Each number is 128 + 24 x the weight over its row's rms, rounded and kept within 0 to 255. Layers, rows and columns count from 0. The size above them is the row's rms in percent of the matrix's.

# layer 4 MLP up, 2560x640, rms 0.0378, rows 10-91, columns 440-479
size [ 68 102  94 102  94  99 103 100  99 100 106 109 109 105  97 108 105 103 103  92  95  64  93 100 101 105 104 102 101  99  97 103  95  96  94 105 101 112 114  98  96 111  97  95 106  97 100 111 107 101 115  92  99 108  98  96  99  97 103  96  98  94  96 109 107  97 101 117 109 103 100 100 102  98  99 103  96 106 106 102  96  91]
[[138 122 105 107 119 132 141 157 118 115 119 120  74 110 125 103 148 149 126 125 102 131 152 141 145 140 122  95 122 131 157 176 150 124 172 156 138 129 120 140]
 [136  74 137 125 120 132 128 112  85 156 143 131  99 115 148 152 105 139 125 148 130 168 140 149 157 122 140  88 136 181 145 126 142 143 152 113 147 103 156 101]
 [158 142  83 120 151 161 169 179 138 166 100  80 142  99 132 131 141 138 132 136 135 157 166 126 160 163 139 133 133 132 123 147  58 113 120 121 115 122 125 144]
 [159 105 118 127 117 114 136 200 132 101 108 112 123 119 117 119 103 143 131 180 106  89 138  96 111 117 128  97 117 138 124 120 116 129 116  63 171 124 125  89]
 [123 103 112 171 120 155 129 165 152 119 144 165 139  98 154 108  99 106 111 171 131 155 118 131  98 145  76 103 130 134 108 110 121 142 134 161 115 125  98 116]
 [ 95 135 136  90 147 151 143 121  90 151 147 142 159 129 120 146 140  73 160 180  89 132 162 155 146 157 111 125  72 132 168 105 146 112 143 129 165 131 143 125]
 [ 98 110 132 115 113 168 141 137 155 112 123 140 112 126  89 120 129 166 138 106 125 146 132 102 117 129 111 129  97 107  94 139 131 133 127 164 152 110  75 110]
 [131 102 140 165 162 134 130 135  97 119 159 133 163  78 118 126 132  84 130 151 177 145 139 120 123 115  77 174 150 122 155 130  98 111 110 127  97 105 129 127]
 [123 106 108 150  60 126 112  87  97 108 102 134 137 132 117 113 149 103 136 107 159 121 107 164 106 179 142 126 134 131 108  99 108 155  72 108 162 146 123 129]
 [122 120  67 142 157 106 115 123 108 155 115 101 126 107 101 130 153 143 143  98 125  99 142 135  80 148 125  95 156  97  96 113 124 163 111 128 101 130 150 181]
 [121 133 105  99 124 130 169 171 116  98 133 118 113 135 164 147  99 123 157 119 136 183 120 149 117 175  95 164 151 127 118 116 124  99 106 113 106 103 119 177]
 [163 134 140  99 136 156 102 130 138 145 149 131 112 109 103  68 112 127 130 148 133 127 103 121 172 135  85 126 144 173  99 112 129 127  95 140 169 121 128 131]
 [136  85 101 161 138 145 126 152 121 126 140 124 131 114 124 162  96 175 114  89  72 160 109 104 132 139  79 143 104 162 152 121 136 133 125 107 144  92  83 139]
 [162  87 128 168 126  99 147 101 130 139  82  96  64 109 136 120 129 105 125 175 146 114 123 157 160 169 134 114  70  85  59 153 120 131 136 143 121 154 129 140]
 [161 136 110 100  74 183 155 146 158 121 125 154 121 117 137 130  88 109 116 114 141 141 164 133 126 149 131 109 152 188 121 133 102 122 114  94 146  99 116 146]
 [100 105 106 103 143 147 139  91 141 139 105 137 147 101 126 103 109  92 149 109 135 124 112 103 114 128 129  84 156 117 139 110 135 113  95 117  86 100 174 147]
 [162 108 135 142 118  80  99 108 160 133 113 139 141 101 115 126  96 142 104 130 143 150 149  89 154 116 112 117  88 113 132 113 102 142  99 104  94 148 152 142]
 [ 96 100 116 140 118  90 169 119 158 131 105 122 152 124  86 142 138 140  94 142 112 149 137 129 156 110 118 167 131 121 157 120 103 123 108 131 132 124  75  98]
 [112 126 119 105 123  99 146 183 113 156  84 154 135 106 108 104 107 156 120 139 119 168 126  86  85 171 169 137 126 124 117 123  99  86 104  85 171 139 130 114]
 [143 134 118 110 104 125 130 133 151 171 111 139 132 106 146  68  78 119 112 135  96 124 134 127 128 108 109 114 129 130  71  97 122 104 116 118 119 163  92 134]
 [138  94 107 129 166 126  98 166 134 180 106 139 151 132 135 124 151 169 107  97 163 134 152 124 128 167 113 153 120 117  96 137 137 168 117 126 111 103 157 159]
 [142 117 125 155  98 129 151  84 122 136 115 105 133 119  70 143 111 121 132 109 100 137 155 117 113 117 118 130 148  97 174 131 166 130 101 118 137 103 138 168]
 [152  91 118  89 146 125 144 134 117  89 103 131 164  89  71  96 151 114 157 127 154 146 170 110 118 101 152 131 134  89 148 131 147 118 102 116 111 143 120 145]
 [128  94 102 127 133 148 147 101  81 153 115 129 144 116 159 127 160 165  97 122 116 119 152 153  86 109 118 105 142 146 147 138 131 142 134 114 144 133 160 122]
 [121 135  78 135 144 152 160 171 142 117  90 124 110 135  92 102 112 106 114 110  66 104 100 114 108 155 143 145 133  98 167 121 144 147 140 120 152 128 131 123]
 [171 118 121 122 138 142 167 119 103  95 135 152 109 131 121 116 116  98  98 109  76 131 111 134 111 151 147 104 136 152 126 134  97 115 136 119 161 108 116 114]
 [127 110  94 139 141 106 168 149 105 142 112 101 136 120 112 101 170 142 128 148 113 172 121 151 110 153 137 109 115 121 162 138 110  99 143 135 126 111 144 126]
 [131 126 139 139  88 116 111 146 146 123 136 145 166  93 101 109 140 144 150 115  92 154  99 132 157 124 110 103 104 117 137 136 130 140 149  87 146 132 148 135]
 [189 114 133 131 115 146 148 136 137 108  99  78 144 113 128  69 145 122 145 131 119 155 121 101 135 151 142  94  80 111 116  80 126 148 104 119 135 143 109 178]
 [122  90  81 145 148 119 146 114  90 162 149 102  62 103 158  98 136 144 135 150 115 121 118 115 154 145  96 128 102 116 110 124 150 102 155 169 111 110 145 148]
 [100 121 128 121 146 138 131 167 103 101 108 138 110  88  95  97  66 124 145 111 119 126 128 101 116 105  98 148  99 129 135 118 107 111  85  77 160 130 162 122]
 [118 105 113 132 109 146 154 123 132 140 143 147 105 122 113 101 131 142 123 141 129 217  84 131 143 138 102 123  93 128 172 134 130  93 125  98 155 109 143 114]
 [111  96 150 139 145 159 114 122 142  73 124 129 130  78 105 128 126 129 127  98 125 125 171 105  76 194 146 130 118 140 167 138  81 146 129 124 118 114 123 138]
 [150 156  83 156 167 166 131 137 183 136 151  96 134 119  94 109  80 104 109 119 151 166 146 129 112 103 127 116 133 133 123 139 128 100 121 123 142 124 139 154]
 [121  95  90 149 136 115  95  84 130 123 111 107 114 106 156 125 100 164  75 143 112 136 126 138 148 150 144 113 150 114 126 145 135 114 166 162 171 126 111 107]
 [121 127 124 142 146 166 133 158  63 130 112 123 120  65 136  76 134 136  99 167 114 148 151 148 112 101 113  79  80 154 126 109 110 119 126 144 112  83 109 132]
 [132 155 108 102 135 123 138 114 116 138 154 129 138 113 127 114 133 102 129 143 123  90 112 116 109 122 110 142 153 106 127 156 126 160 125 146 165 135 138 174]
 [ 91 148 146 112 119 110 104 144 117 137 114 157 106  95 103 133 148 120 122 140 130 136 142 104 125  98  78 134 105 169 120 104 119 119 105 127 122 141 169 128]
 [120 178 132 133  99 164  90 126 120  98  83 147  51 106 107  75 171 103 126 137 145 136 145 115 127 120  82  96 116 150 134 130 106 115 123 129 134  83 168 137]
 [190 131 131 159 171 140  87 128  84 103 128 153 111 127 121 150 127 163 106 117 115 154 200 118 123  94 113 170 165 139 115 142 124 134 102  71 177 158 105 129]
 [ 86 138 111 135 117 179  82 103 166 123 116 152 104 109 102 121 163 144 148 125 174 130 136 138 135 140  89  91 125 105 174  97 110 125 145 131 104 114 141 132]
 [144 134 106  98 176 137 154 144 112 122 106 110 103 104 156 130 116 180 122 122 125 133 107 131 108 127  96 161 151 132 102 138  87  96 123 118 138 135  62 123]
 [144 138 102  98 108 175 105 185  80 101 115  95  78 137 116 138 178 126 137 113 131 146 109 139  96 157 169 141 119  66 137 156 150 139 147 168 142 113  66 146]
 [121 120  93 127 116 107 133 123 123 124 160 109 134 132 105 102 109 125 126 116 119 115 130 182  91 149 128  91 125 111 142 131 100  78 145 101 113 107 115 129]
 [141 115 123  74 147 137 139 117 113 140 150  98 133 132 133 108  88  98 149 153 106 131 122  94 163 126 149 143  92 106 145 107 118 153  92  72 175 102 109 143]
 [142 122 120 104 133  96  86 133 148 140 124  96 111  81 121 144 125 137 128 151 112 128 136 109 152 154  85 146 140 131 130 109 150 121 125 100 134 118 162 127]
 [156 152 140 127 126  92 121 139 115 130 133 155 171  97 135 107 108 133  91 141 118 158 185 157 133 146 116 135 143 142  84 100 119 122 160 121 172 146 112 115]
 [150 109  91 133 133 149 176 102 164 123 154  38 119 133 129 133 158 108 131 141 136 103 156 130 147 155 102 111 123  85 110 123 108  76 115 122 160 120 132 104]
 [156 132 118 135 133 109 131 135 163 101 151  83 120 109 143 148 140 109 128 117 121 130  78 102  87 139 129 141 148 112 143 121 104 122 109 149 145 110  81 148]
 [130 157 153 126 155 149 174 138 153 107 121 142 120 123 116 122 104 114 137 135 124 162 144 117 137 172 159 150 154 136 130 125 141 156 106 102 167 101  77 149]
 [131 105 130 149 110 141 110 129 110 136 124 117 156 141  95 109 137 150 116 149 134 166 131 119 154 146 134 117 130 153 160 111 135 100 137  87 143 107 105 136]
 [168 108  93 162 132  98 108 142 105 124 112 131 126  71 124 116 109 108 144 119 134 149 159 139 112 158  98 133 133 129 147 156 115  67  92 143 139 116 105 145]
 [111 110 130 145 173 153 114 169 112 139  96 101 155 137 140 137  90 146 146 132 126 144 142 115 127 105 134 144 139 113 101 100 141 130 153  93 131 126 137 153]
 [120 125 130 148  84  94 121  87 118  96 144 110 120 120 144 100 110 147 141 157 147  98  93  98  99 103 104 118 143 124 118  99 110 100 150 118 190 132 163 132]
 [128 111 145 150 113 116 113 131  64 115 128 126 144 128 133 108 115 130  88 136 127 162 129 136 139 157 136 119  99 100 135 112 119 104 131 119 161  83 125 155]
 [135 100 121 138 121 111 146 157  75 162 161 118  31 152 141  86 161 107 133 172 149 111 133 172  73 148 126 120 104  88 111 156  86 101 148 113 137  95 131 140]
 [108 188 126 100 149 118  50 105 146 155 133 164 130 134  99 117 182 126 138 103 110 121 129 155 111 131 165 149  89 125 131 124 137 134  93 132 157 105 125 130]
 [172 168 165 128 127 121 118 134 131 125 171 115 137 154 131  90 129 124 109 138 143 124 125 125 122 142  71 156 154 121 126  87 118  92  96  79 150 118 135 125]
 [128  92 138 142  99 114 123 157  95 160 148 116  74 101 135 112  85 102 104 150 101  98 115 105 122 122 122 151 109 147  86 148 134 128 116 105 142 163 134 121]
 [131 108 118 170 140  94 149 182 152 106 115  71 112 117 137 101 117 141  95 199  82  88 114 141 138 139 129 124 114 113 113 117 110 110 146 162 109 136  79 148]
 [149 133 111 160 131 139  98 144 111 139 130 103 117  89  94 143 162 157  97 136 100 170 112 177 131 111 114 116 124  99 161 103 161 119 132 109 162 123  95 141]
 [149 147 140 107 126 127 136 110 142 130 147  92  98 113 167 121 121 121 117 153  96 164 137  93 101 130 108 161 122 158 124 137 133  81 128 117 157 129 156 157]
 [156 118  72 116 134 152 141 134 132 127  82 136 126 109 152  77 181 169 155 138 111 140 121 134 155 141 120  74 124 152 147 170 104  93 104 134 144 114 152 172]
 [ 88 135 148 166 140 124 155 119 102 135 104 124  80 134 137 106 132 142 144 128 122 144 160 137 101 146 119 144 146 137 107 137 115 139 117 126 120 111 136 148]
 [ 98 134 113  94 154 112 134 158 128  97  85 139 153  94  79 149  77 107  79  96 121 147 133 120 114 145  78 140  98 110 152 145 120 102 114 114 118  81 150 169]
 [160 145 103 150 133 130 130 129 107 122 165 129 125 130 133 151 104 105 131 172 116 156 154 120 113 135 103 136 123 146 131 102 128  94 116  77 133 113  90 134]
 [131 114 138 101 156 150 133 147  97 108 151 140 127 120 147 148 143 100 172 151  95 124 173 144 161 157 123 109  83 158 150 120 159 104 157 104 101 134 124 159]
 [107  72 110 160 142  98  64 116 137 117 108  98 105 122 155 123  96 142 137 130 137 159 139 111 121 126 143 102 144 144  89 144 128 107 112  99 119 119 129 139]
 [ 88 116 118 136 181 142 135 170 145  97 106 150 142 121  80  95 158 150  78 133 164 151 114 165 158 114  69 133 130 117 184 140 103 142 141 167 150 103 164 165]
 [104 138  83  99 145 128 125 121 146 158 146 119  97 106 139 158  95 127 162 114 138 107 120  93 117 159  88 108  74 138 143 104 131 125 113  85  98  96 117 143]
 [124 151 158 147  65 117 139 114 159 148 124 153 102 104 190 126 131  97 129 155 149 118 119 148 103 152 106 151 175 138 134  82 135 118 133 153 163 102 132 151]
 [123 149 129 115 134 102 150 159 105 120 137 117 113 136 107  90 151 137  69 137 137 135 150 119 137 154  89 115 131 117 111 113 121 120 118 114 139 149 143 137]
 [133 105 121 159 105 127 125 167 176 117 111 121 111 113 126 132 138 132 121 142 127 125 133 127 135 161  91 101 135 137 114 146 133 129 150 153 149  69 154 183]
 [132 137 100 100  97 109 138 154  94 116 129 100 120 111 149  88  99 115 102 167 125 130 126 160 103 161 104 127 151 130 162 119 159 147  97 112 115  60 146 122]
 [126  69 126 123 154 125 143 157  96 120 112 126  84 123 122 139 130 148  89 129 106 164 121 132 152 141  96 129 159  93 156 164 130 131 162 127 125 123  84 115]
 [182 112 117  96 169 122 161 135 106  88  96 159  81 131  92 115 131 127  81 139 169 153 126 121 180 150 136 130 162 124 187 153 131 183 157 143 133  87 142 174]
 [143 147  97 107 112 165  92 130 102 156 121 103 125  90 115 147 142 138 116 124 141 162 140 105 125 124 142 139 139 130  93 169 124 121 102 128 120 109 126 139]
 [143 115 112 179 117 126 129 122 135  79 118 143 109 118  97 142 151 135 109 123  82 126 126  79 104 206 151 148 121  90  87 122 110 104 113 145 110 136 120 181]
 [134 145 111 114 126 152 158 104 154 150  98 125 118  95 120 146 140 128 137  66  96 149  98  85 151 149  99 115 128 110 156 139 158 130 113 126 145  82 139 129]
 [ 88  74  98 144 136 140 149 141 142 160  96 113 102 124 134 114 167 169  98 142 119 163 108 124 116 143  91 118 111 136 124 125 116 109 143 134 145  44 123 123]
 [166 104  89 129 139 128 150 158 143 115 128 134 151 126 139  91 124 158 150 119 122 133 131  94 108 120  99 103 169 120 116 165 108 123 130 138  95 109 150 137]
 [119  85 116  74  94 118 102 137  97 145 134 114 112 145 144 124 129 118 131  74 107 144 114 126 144 186 146 171 125 126 147 150 158 126 150 109 206 158 137 117]]
# layer 4 MLP down (transposed), 2560x640, rms 0.0328, rows 10-90, columns 440-479
size [ 54 102  95 102  97  99 103 102  98 102 107 105 104 103  96 106 107 102 103  96  93  41  90 100 102 104 105 102 103 103 104  99  97  97  91 102 101 107 105 102  98 102  95  96 104  99 103 107 102 104 110  99 100 105  98  96  99  98 101  96  99  99 100 110 107 100 102 112 105 103 104 102 102  99  98 103  95 102 106 101  97]
[[119 129  93 155 129 109  96 115 144 168 135 153 107 125 103 121 170 151 143  79 131 122 130 118 146 153 126  97 117 121 145 119 168 129 150 124 158  98 163 130]
 [103 106 133 153 135 110 156 140 120 121 111  88 115 149 137 129 125 126 121 121 102 169 149 111  93 170 125  95 149 140  78 132 133 120 130  97 164 122 117 124]
 [149 153 139 140 140 119 166  96 107 130  76  96 128 148 114 118 129 125 120 124 152 158 154  96 139 137 125 118 112 132 111 165 100 137 121 113 113 127 129 152]
 [162 144 116  99 121 162 112 131 129  91 129 133 161  94 122 139 138  95 142  95 180 109 161 110  76 120 106 145  97 118 132 179 133 137 148 121 121  74 129 147]
 [141 178 123  77 144 122 152 110 123 117 120 143  95 147 135 119 107 132 121 117 148 180 158 104 127 114 138 157 130  89 120 180 120 116 158 164 127 135 123 150]
 [124 109 116 121 109 146 139 169 121 131 130 123 159 143 112 129 118 168 127  79 102 147 128 117 113 143 135 129 141 134 158 101  90 119 128  99 127 127 129 138]
 [140 149 133 135 131 108 110 137 144  85 101  86 124 109 133 135 128 118 147 159 107 170 158 143 123 137 130 112 128 116 119 126 169 140 124 148 163 127 131 170]
 [164 112 195 129 136 119 153 139 153 147 151 144 149 123 136 121 104 130 103 122 120 124 127 121 100  69  75 154 129 105  90 103 171 104 160 119 120 125 162 121]
 [182 133  59 107 151 130  90 153  99 141  97 117 130 126 148  88 162 108 113 125 162 111 156 147 107 108 122 108 120 113 129 140 144 140 112 167 119  96  81 153]
 [140 125 123 116  92 134 141 119 100 142  91 109 129 149 123 114 131 111 140 156 141 143 129  99 122 125 167 119 120 121 112 150 116 132 140 129 181 127 120 125]
 [166 129 157  92 119 127  92 140 125  97  94 152 104 125 155 124 128 123 163 133 134  85 106 136  85 132 158 166 116 152 108 133 154 164 126 136 116 144  91 108]
 [142  94 181 164 119 148 130 141 131 104 150 153 110 142 117 113 114 113 132 112 122 134 104 125 116 108 129 128 127 154 119 148 132 127 174 173 108 161 122 132]
 [141 127 152 150 139 131 103 101 142 136  93  75 116 141 111 157 103 108 141 114  77 149 123 123 110 110 152 131 130 127 107  88 131 143 102 102 178 117 152 128]
 [107 103 107 155 177 125 132 116 106 145 152  87 101 121 162 159 140 149 137 108 183 125 162  89 123  92 116  77 121 141 130 135 130  91 135  99 147 171 108 106]
 [133 135 146 142 166 121 127 134 123 115 120 117 160 137 126 104 119  78 134 119 128 113  86 116 128 118 175 112  69 112 124 179 119 138 113 158 162 156  83  84]
 [107  99 130 103  88 129 100 117 144 111 103 127 151 119 149 115 113  99 102 124  75 163 150 133 129 132 119 105 113 117 138 109 121 133 142 118 129 124 163 100]
 [121 128 106 154 109  58 110 136 180 153 138 132 154 134 128 113 136 133 106 110 129  85 128 127 113 133 115 118 109 155  86 139 134 151 122 144 113 151 130 162]
 [149 144 141 106 200 156 139  94 106 132  77 141 130 130 118 167 139  90 159 113 130 111 123 117 125 129 129 127 107 132 166 141 129 125 145 102 128 172 139 119]
 [ 27 126 123 170 123 105 109 135 129  84 155 131 119 144 128  93 107 158 113 178 125 155 113 142  96 108  91 149  93 159  89 140 126 108 142 122 130 144 142  90]
 [135  72  99 152 159 118 126 141 114 118 122 112 122 136 119 143 125 119  95 113 134 110 137 128  86  56 156 135 119 134 149  96 119 118 144 105  96 137 151 136]
 [112 123 145  88 115 135 130 109 161 122 118 117  93 161 144 158 102 166 130 119  95 157 112  98 144 119 106 123 115  93 134 112  76  95 136 118 181 143 123 132]
 [126 148 106 140 109 148 148 179 148 107 177 116 113  98 124 161 174 126 135  95 156 158 133 152 143  97 113 125 151 135 108 114 148 102 119  92 121  79 129 130]
 [149 125 138 146 123 107 152 122 166 144 146 137  93 177 105 147 151 151  83 148 101 125 105 111 176 162 139 119 154 153  74 126 146 112 125  92 141 156 169  81]
 [108 159 110 149 119 144 128 134  84 151 114 108 153 109 125 141 164 143 128 170 153 143 121 154 117 115 183 116 147 144 113 165 125 151 124 106 127 132 127 123]
 [ 87 148 160 113  79  92  91 127 100 128 115 130 164 110 134 161 114 189 131 149  91  93 116  99 124 140 149 163 106 177  94 143 141 120 159 142 150 125 174 125]
 [135  82 105 163 132 102  90 113 135 121 230 133 129 141 175  90 132 105 145 142 119 142 145 165 126 141 145 138 106 167 152 131 143 132 120 132 134  97 133 129]
 [130 158 125  99 115  91 114 119 130 111  95 134 131 119 103 134 141 134 162  97 140 132 160 156 122 117 139 142 166  97  76 123 142 145 131 106 148 129 109 113]
 [ 94 101 127 129 129  90 120 146 121 145 154  86 123 128 101 136 127 121 146 145  98 127 133 126 110 137 109 121 129 152 133 166 150 116 110 162 165 172 135 126]
 [124 119 112 165 120 136 128 114  77  95 114 117 137 104 106 115 100  87 131 115 142 126 119 140 117 116 126 132 153 140 105 163 123 131 104 130 139 119 131 105]
 [136 100 140 126  83  95 162 156  95 119 122 159 125 112 152 158 134  97 198 142 138 144 112 167 123 145 153 125 119 167 144 144 153 133 120 163 144 177 121 119]
 [127 162 124 131 103 159 161  95 121 154 112 102 133  99 142 159 129 124 132 168 165 129  92 126 122 128 141  96 108 120 146  93 130 137 148  92 143 116 132 150]
 [ 76 132 122 147 115 118 141 107 128 163 147 162  96 132 166 112 128 130 145 122 135 108 137 111 128 148  94  95 141 121 122 113 113 137 120 145 143 135 104 117]
 [ 88 108 105 139 129 137 149 108  96 124 117 146 120 121  68  93 145 137 130 147 138 126 153 146 143 103  77 131 151 107 126 160 130 116 132 162 126 119  85 125]
 [155 128 133 149 141 103 121 154 186 154 144  96  96 143 125 116 149 124 131 125 137 163 146 140 161 152 107 122 134 137  94 111 114 136 155 112 135  97 163 158]
 [121 112 121 156 120 161 178 132 145 130 147 112 132 117 112 130 135 116 157 155 125  87 134 114 132 142 147 133 125  86 130 116 121 124 124 143 153 154 156  87]
 [147 153  95 145 110  99 112 143  97 107 161 102 125 168 133 161 105 120 102 147 106 110  97 152 127 104 155  96 111 142 141  95 114 102  94 136 124 101  80 164]
 [133 126 180 122 133  94 114 111 132 124 143 113 134 132 155 133 104 140 105 113  91 139  89 118  86  99 120 152  93 148 122 110 110 154 126  92 134 133 118 110]
 [115 105  98 148 127 126 145 135 132  86 117  91  63  92 114 153  86 126 110 170 142 131 116 137 113  72 127  80 157  81 129 102 144  92 155 139 124 153 154 132]
 [121 120 109 122 104 150  91 136 128 120 152 100 115 121  90 123 118  87 147 142 119 144 107 121  88  92  92 144 139 116 131  62 116 145  88 143 136 130 116 163]
 [163 188  86 138 131  98 188 120 129 124 109 118  72 146 108 145 143 116 116  96 121 119 129 153 147  68 102 144 132 139  77 119  96  99 108  80 128 149 164 139]
 [103 158 150 103 115 117  95 167 132 132 123 123  86 153 137 154 129 105 130 108 130  64 119 142 172 106  96 159 106 146 129 120 159 121 122 151 145 129  81 117]
 [124 122 166 136  84  93  99 145 172 139 141 115 122 129  99  66 149 126 138 116 166 156 137 129 131 110 145 147 112 158 155 118 175 168 101 134 146  99 187 131]
 [101 146 145 116 158 148 130 147 144 150 121  90 121 151 106 147 140 123 102 139 133 125 114 148 135 146 136  60 145 134 115 134  91 138 130 129 115 178 116  98]
 [ 87 111 128 143 146  86  94 151  97 107  72 132 121 137 110 139 114 150 139 135 117 118 131 162 108  75 102 128 127 132 129 157 173 124 131 124  83 133 117 105]
 [134 146 110 123 141 133 125 134 154 125 108  98 106 130 108 123 123 105 121 103 123 126 184 104 150 150 143 157 113 173 162 136 136 118 149 137 146 141 122 144]
 [128 114 120 107 134  94  98 127 141 148 105 114 106 140 135  98 146 106  99 116 135 140 123 161 100 121 112 140 125 121  60 138 123 147 143 129 111 112 129 111]
 [106 150 152 134 112 127 122 144 174 136 150 116  97 157 115 144 121 124 145 126 141 140 142 127 130 144 147 158 100 134 143 138 116 135 150 101 114 139 125 150]
 [111 134 101 134 144  88 145 123 120 165 112 120 146 161 126 122 126  92 116 118 160 106 103 128 127 140 124 113  79  90 142 146 131 130 182 126 135 140 153 133]
 [149 144 167 102 135 106 145 104 147 139  87 182 125 100 165 154 156 115 164 112 127  95 133 153 136 132  65  63 114 159 103  65 139 156 136 111  83 134 120 132]
 [141 131 149 134 106 148 154 140 150 152 141 112 125 126 163  99 131 126 152  74 134 154 104 137 128 120 107 121 157 111  86 141 166 154 138 101 119 119 107 125]
 [133 147  91 191 145 151 127 155 121 136 123 117 128 118 140 147  91 171 152 131 174  85  61 119 153  92 143 159 136 112 169 135 157 159 111 160 125 126 125 147]
 [126 132 123 116 139 122  92 120 150 154 106 170  96 132 126 147  82 141 143  93  96 142 139 164  99 159 157 110 102 122 127 147 102 126 100 115 155 129 168 165]
 [ 99 126 164 150 133  61 105 126 134 139 144 115 128 143 108 129 130 139 109 100 117  94 104 118 174 173 131  82 136 162 138 118 145 150 123 133 133 107 123 151]
 [147 109 152 111 147 127 106 136 127 175 111 120 142 118 167 148  89 118  82 125 129 135 155 167 137 105 122 145  87  91  73 128 140 105 129 130 164 123 130 118]
 [136 182 112 129 141 131 148 131 146 142 111 134 135  79 149  72  73 143 138 131 122 131 140 152 136  98 105 149 134  87  88 103 124 102 139 104 101 102 122 110]
 [136 101 185 148 116 111 126 115 185 108 139 169 149 141 145 141 176 152 168 174 148 161 111 114 124 139 155 141  92 119 159 164 118 159 107 112 169 136 149 127]
 [114  92 167 100 144 133 113 154 137 127 126 158 179 144 133 107 122 156 153 165 100 105 167 172 108 137 156 142 151 132 133 150 152 163 116 136 110 144 102 144]
 [126 148 120 142 134 127 131 153 136 150 113 127 148 118 139 119 133 154 172 135  94 127  86 149 124 125 137 129 126 114 151 128 115 174 136 145 131 188 138  79]
 [138 139 138 133 114 128 109 125 148 155 117 129 128 142 116 133 148  82 180 143 118 100 172 116  99 136 159 121  98  95 173 133 172 128  43 137 161 127 126 140]
 [120 159 126 117 126 132 117 169 141 130 169 177 140 138 151 143 126 105 133 108 154 161 131 161 131 179 118 130 114  94 122  55 134 107 165 105 106 130  87 162]
 [143 136 124 121 149 129 103 112 113 131 137  87 141  81 161  89 136 107 118 125 131  95 110 126 180 124 114 129 126 123 123 110 176  90 136  93 129 132 114 127]
 [122 108 164 109  90 105 170  95 146 177 150 165 147 144 108 169 124 156 162 164 122 121 150 186  80 138 168 158 136 168 138  85 121 119 116 140 148  99  77 149]
 [154 169  80 157 131 101 167 140 132 120 128  91 115 174 113 105 167 155 132 139 101 112 138 107 123 146 157 133 108 151 140 154 152 117  81 123 101 157 122 124]
 [118 123 110 152 145 131 121 118 119 106 141 152 129 134 107  90 117 112 142 152 134 133 121 115 101 132 120 183 142 122 104 118 163 137 141 116  91 149 166 131]
 [115 107 117 143 134 130 130 129 156 161  71 116 147 134 152 111 135 175 146 138 144 160 118 162 141 135 134 161 126 163 112 165 159 136 138 140 154 116 131 124]
 [140 140 113 118 128 124 123 147 117 120 110 132  77 128 156  98  81 160 119 162  90 146  92 117 139 131  99 122 132 148 110 110 121 127 141 146 119 131  63 119]
 [132 159 124 123 116 139 143 128 161 170 129  96 115 123  96 146 117 127 103 118 154 151 149  88 124 146 134 104  98  87 119 149 134 148 117  84 154 155 104  94]
 [112 114 149 147 125 121  79 134 158 114 100  90 151 133 206 115 144 149 119 154 149  81 111 138 124  76 139 111 135 151 129 141 104 137 101 141 137 127 165 130]
 [134 100 119 139 154 117 134 138 124 143 128 152 177 111  88 114 136 150 105 135 131 139 166 104 147 117  96 157 146 151 110  87 125 148 173 108 112 170 149 150]
 [127 122 130 131 124  84 118 145 161 148 109 131 117 109 150 142 129 155 141 159 137  99  98 153 118  76 134 143 133 129 136 165 144 165 140 125 131  84 133 133]
 [148 151 177 174  98 152 172 135 139 190 101 110 126 141 129 135 150 154 117 173 123 122 161 117 112  61 108  98 136 140 129  98 120 133 142 124 117 147 113 120]
 [158 133 133 111 120 150 108  79 106 128 103 168 130 135 146 163 144 119  75 140 164 117 104 121 118 124 146 121 131 119 130 125  99 120 114 131 122 123  94 134]
 [133 101 174 113 164 165 113 141 100 162 143 135 114 113 127 103 105 124 112 106 123 116 138 123 142 104 167 150 121 111 105 102 145 144 183  79  92 147  59 107]
 [148 139 126 104 120 111  98 138 116  95 119 124 136  87  98 125  89 116 111 112 160 134 135 108 158  97 156 113 147  95 114 117 148 155  94 102 128 174  83 140]
 [114 125 129 151 122 140  95 136  96 113 144 123  94 146 113  85 135 125  68 147 120  82 114 121 135 110 168 132 153 131 118 139 123 137 119 184 129 150 120 135]
 [141 120 137 148 162 116 123 121 117  94 130 122 104 151 113 157 139  83 122 151 129 183 159 123 133 116 126 159 164 136 144  85 176 133 116 188  96 117 147  97]
 [151 169 131 180 131  94 132  90  99 136 106 174 102 119 140 153 147 140 102 127 137 139 115 150 135 164 116 156 150 112 149 165 122 129  97 108 171 127  97 133]
 [132 119 152 115 158 169 172 149 153 159 177  81  79 156 104 163 119 139 130 117 150  80 155 146  96 141 167 134 106 163 130 134  97 121 119 110 125 102 145 147]
 [120  98 120 120 141 150 136 121 137 170 153 153 168 114 121 107  95 129 146 140 144 116 116 160 147 137 152 117 105 106 103 167 182 141 143 135 125 146 153 115]
 [158 113 170 132 141 143 100 114 151 133 119 159 113 124 125  97  85 118 133 127 133 121 139 163  97  99 126 148 143 175 167 142 101 142 118  82 100 149 136 134]
 [137 173 179  71 130 113 126 103 116 126 126  98 149 165 130 122  76 176 126 178 129 144 135 123 125 128 202 139 139  97 117 132 133 120 130 170 124 142 142 126]]